From a checkpoint of a small transformer trained on Wikipedia: 220M tokens.
Each number is 500 + 50 x the weight over its row's rms, rounded and kept within 0 to 999. Layers, rows and columns count from 0. Numbers have three digits each. The size before them is the row's rms in percent of the matrix's.

# layer 7 MLP down (transposed), 960x160, rms 0.182, rows 528-545, columns 0-79
104:477498350481511523504507532536543437454558502577514589541621512612407555494375486517500430405469461446583511479447485477479503535559543565508457566398521447535546415492431498528601452459473517477542455521486544449448429509541512460493528524
104:477497488526582464544569541492483523511442493471520450573546565415489537498473500526491502425425436471549465600547506478585484511539492534506527482504458601402445551501532551475511580445520454541627591513580516448487491540453472508358472494
105:586479531620556567491486536483488537529506465509523486451382506513477445495520508447508496493330445528472484524511476479454556521511524508494451580427516553543521380482536506430578502642593457450513486438561575510535405497496521476468457414
096:462536542532354504405448439505510495531542484497566512579510447487470538430424446571519569440554476527536522481608538435418416503512521510551445495551404463518484476492509599532535503546407448539434470531423474435462518479443503535518453457
096:471446551505486537432527571482575585512561526435458477499511626510555464472472532541439556558592397425518596477541473510487467482523411541588482442499503383552575513503547507513586465435470549597469472427478533485478420589432509539501534497
074:592574490557445380552448475462476530486528578500537476482496544460521564473481432522492579508418482392433414493492507432488510502493468412430418527479443550457489485614550537412537524461433441561532452447506531608513480438541439483454579492
098:511477471492565600445519546553404408567487503624604443557499516551438530451478505467443496479456446497564401495536505436516508572570450544579434502509478534461557487477527455475528504508524572540564477485601512498475503406435495505506563497
119:643489557539536552440465567477531442528500544494467566485549385518506463474457444594452565544504517482538523433518459472447557527577414559459477420461507523474497529446617429491537541508499564461493455563485482492503499424443526439537463409
101:500412508589544519469544558571455563587505488531429533534480491539542569465410436461456422348518565453493444511558498481473456523510588481444454507496547550502436440540512532466431528521558518615618513451460543503409520479510547527408433590
080:555573438535546539477494470457484537515521504494471510393490440412440510424472576532473536457496483444546518568468519485523507590495547557635369479524492425510574531467485439435495499501477486569560468417585447504537412442399517503519582468
105:534552594539546436365494575513497499483475522450559644554484550452479472496371447482499532497538485481534545523470477549562444513555466454528507454443578532435581447509447499526472478513428468502617565574438492442534587545464466477489514555
114:414606500485401588610471440618543496479502562543542530528469545468405545501541527490531482566574462470492571561503499498587555533578545370513530529534427605475521506517554497528477547474485518461498475553504522533598393496476505564556446444
100:499560535494561526487531549607450409583475531437511483394534524378518461502532495485425552481443575566520430472522438476503452476514500443464479627578522535417553567503549511504460517443448439469443453518392483550455551447451562514590549493
114:500478503502458578482533543488534479398413464482404495538473604524474534513543468403578550491473587538463426584550463510420574549421491540463445481521498489549528423488522382492471439469512555405494435467495469471425440594406575513526483525
111:453459605539535469473464516523513409481524458374545542496451508477479454469562522391533544431510438493583514524567569492483375522507545458529507450500432447453402458546531542510497473468535531469548486369432537510475547571621405483600499441
101:508571456423512518571509552539516490416518429480372524493499501511601468569541573482521535408495558524453527585514428404446472489497582528453504513544583535562485542534434491578532511565526498469517542429578442436523462452570484551607459537
097:455442490489503533399539439390482517545469566540582435546505513459494505503512537498482588493534471509524507468590540440556524511514461512486588481485466519459527588499506440406545427524520563523568477534408556478519479426530560443411511466
110:502520514503444466509510479492558544585491511487517440406421591511400512459508568510510509557430462454518483473442490529462471459441609477475590474518511545616428487526440453451527483467540503536467449515534508561481538428463559500479522532
# layer 7 MLP up, 960x160, rms 0.202, rows 529-545, columns 0-79
110:524571456506450561554441462504556434460519525601563464503510416492406461495531413458545494465466612447566531524424471443469442536523514571543346437569532454520491457507477555499494538622461482513574545618548572485512554458581583434531525556
101:542542492552533486557429516522546457551429591542515532510541413425575497508402468562481450522498503504470562398514558573530491581538537466499526468474589525486515530515485478499532436499532592502403449495429607558512547539477497516522437497
100:427472435562479451515509511492536521531429533476494467428444469563484530471453464522473525461569456598502555470549605459449507550491474529550507537399496599525581456487482405462466555547468533502535573558457504522538587549537443493522496485
099:353452551423514473546504499506486485466537553564480492507472568524538506528481569515426613507561531539501482450501572519628530523469478513516471380435491524482437424497492464490432482522389502595473480548485495494476635481568551540583458501
093:456427441566467492553540507504461557509512543455540555471464523431507465594581479507471559468512573487531579510545532483598543434410522534538497526450468538404430464471501544467484479487554641455505580512546590429474452486483481496466540546
103:364511523538528521513508576573513568517474546385565507477510524496471459513451559521474524512492600492400487499458484526472514525542487421410629507506470502530446536542549482446536472431445520407516506391437446505539512528488493481482474444
112:482551522507564454482540481511499507447527472457500537488516535586540523513399516470401485580521458511484536435520495485478477583552567502407455404471563565475460500523558493535513441462520475498591489443485525385540521483400563433519532536
103:469531410495477583429438407384532461515427516477403497554461525555504565454431560490580503490531587549466439510537611487501487520478505512386559460495447439380553554577494560492568571526393479466504547460568526439512433449517491407509493561
087:417564544542480531480532518534433492518516507504555510557486494542556473502462454480409443479486498533513543446544522469471542483410547467525504554528463549484523536516589550503470568519521568358501419533561507510573418522518419530582468478
102:504574514448499487611417471524532539524486455430497492497532498486526555493474424573514486496517473469443533387473481409615469565544498448495469460473505476537434527466576539490435555523484523480460428510475571478564446411442456427520416493
103:456563438533468403443469517492462446506492461507552470431451481544520482509454411472467553458466663528468484590527516508517449540422592505400488495472499522510465526532520547415447442473512485484460483463434478503436514479482512501589556541
102:549494422497468456444457505454503551458482492529489579510530433604531494493521524426500467379543476488415553538488504551489470485542527571435539447491494464568576531514433528511432463568489410518599482540415516519480495473420405535375497521
107:562555469447517517449412523489567544540487512519446463506458508394506590543483490505475560580542449514462561451495509478416529472438494460591471479487450556461520550526407386495454521469439435479406432534472530567493381578531518571488480489
102:406535519552535486477413553476561531539419536560520471517458481486574566507433610485477551523466537473510530449453514567430617521450535530491641475516530493439402532452533547409553451554453467544485409539542460403442524472500520502508501503
100:511452542557547441544507570420547574494455579473443442474440460538454498593519499584514475449483416517446542466513486640504475333598554497496488491489522457483464486485503477503529556449491540535516571476516463576508412582406534432574564519
093:393558530559426529556418503472439505495585466465526474569516484474596425479454488492566441503450472525492573458522531575410516518475534522545562498508553450525485442556510540578472511524433560348506591504493507511469538417546525456520535496
111:544556563445423497371501448449612519527412471545512570541471478623491414608504430482468542493490505412502467469547454518436416503415479532490565495523552447507560534483501437454511563521477613467446517485415458488521481444449497639448443556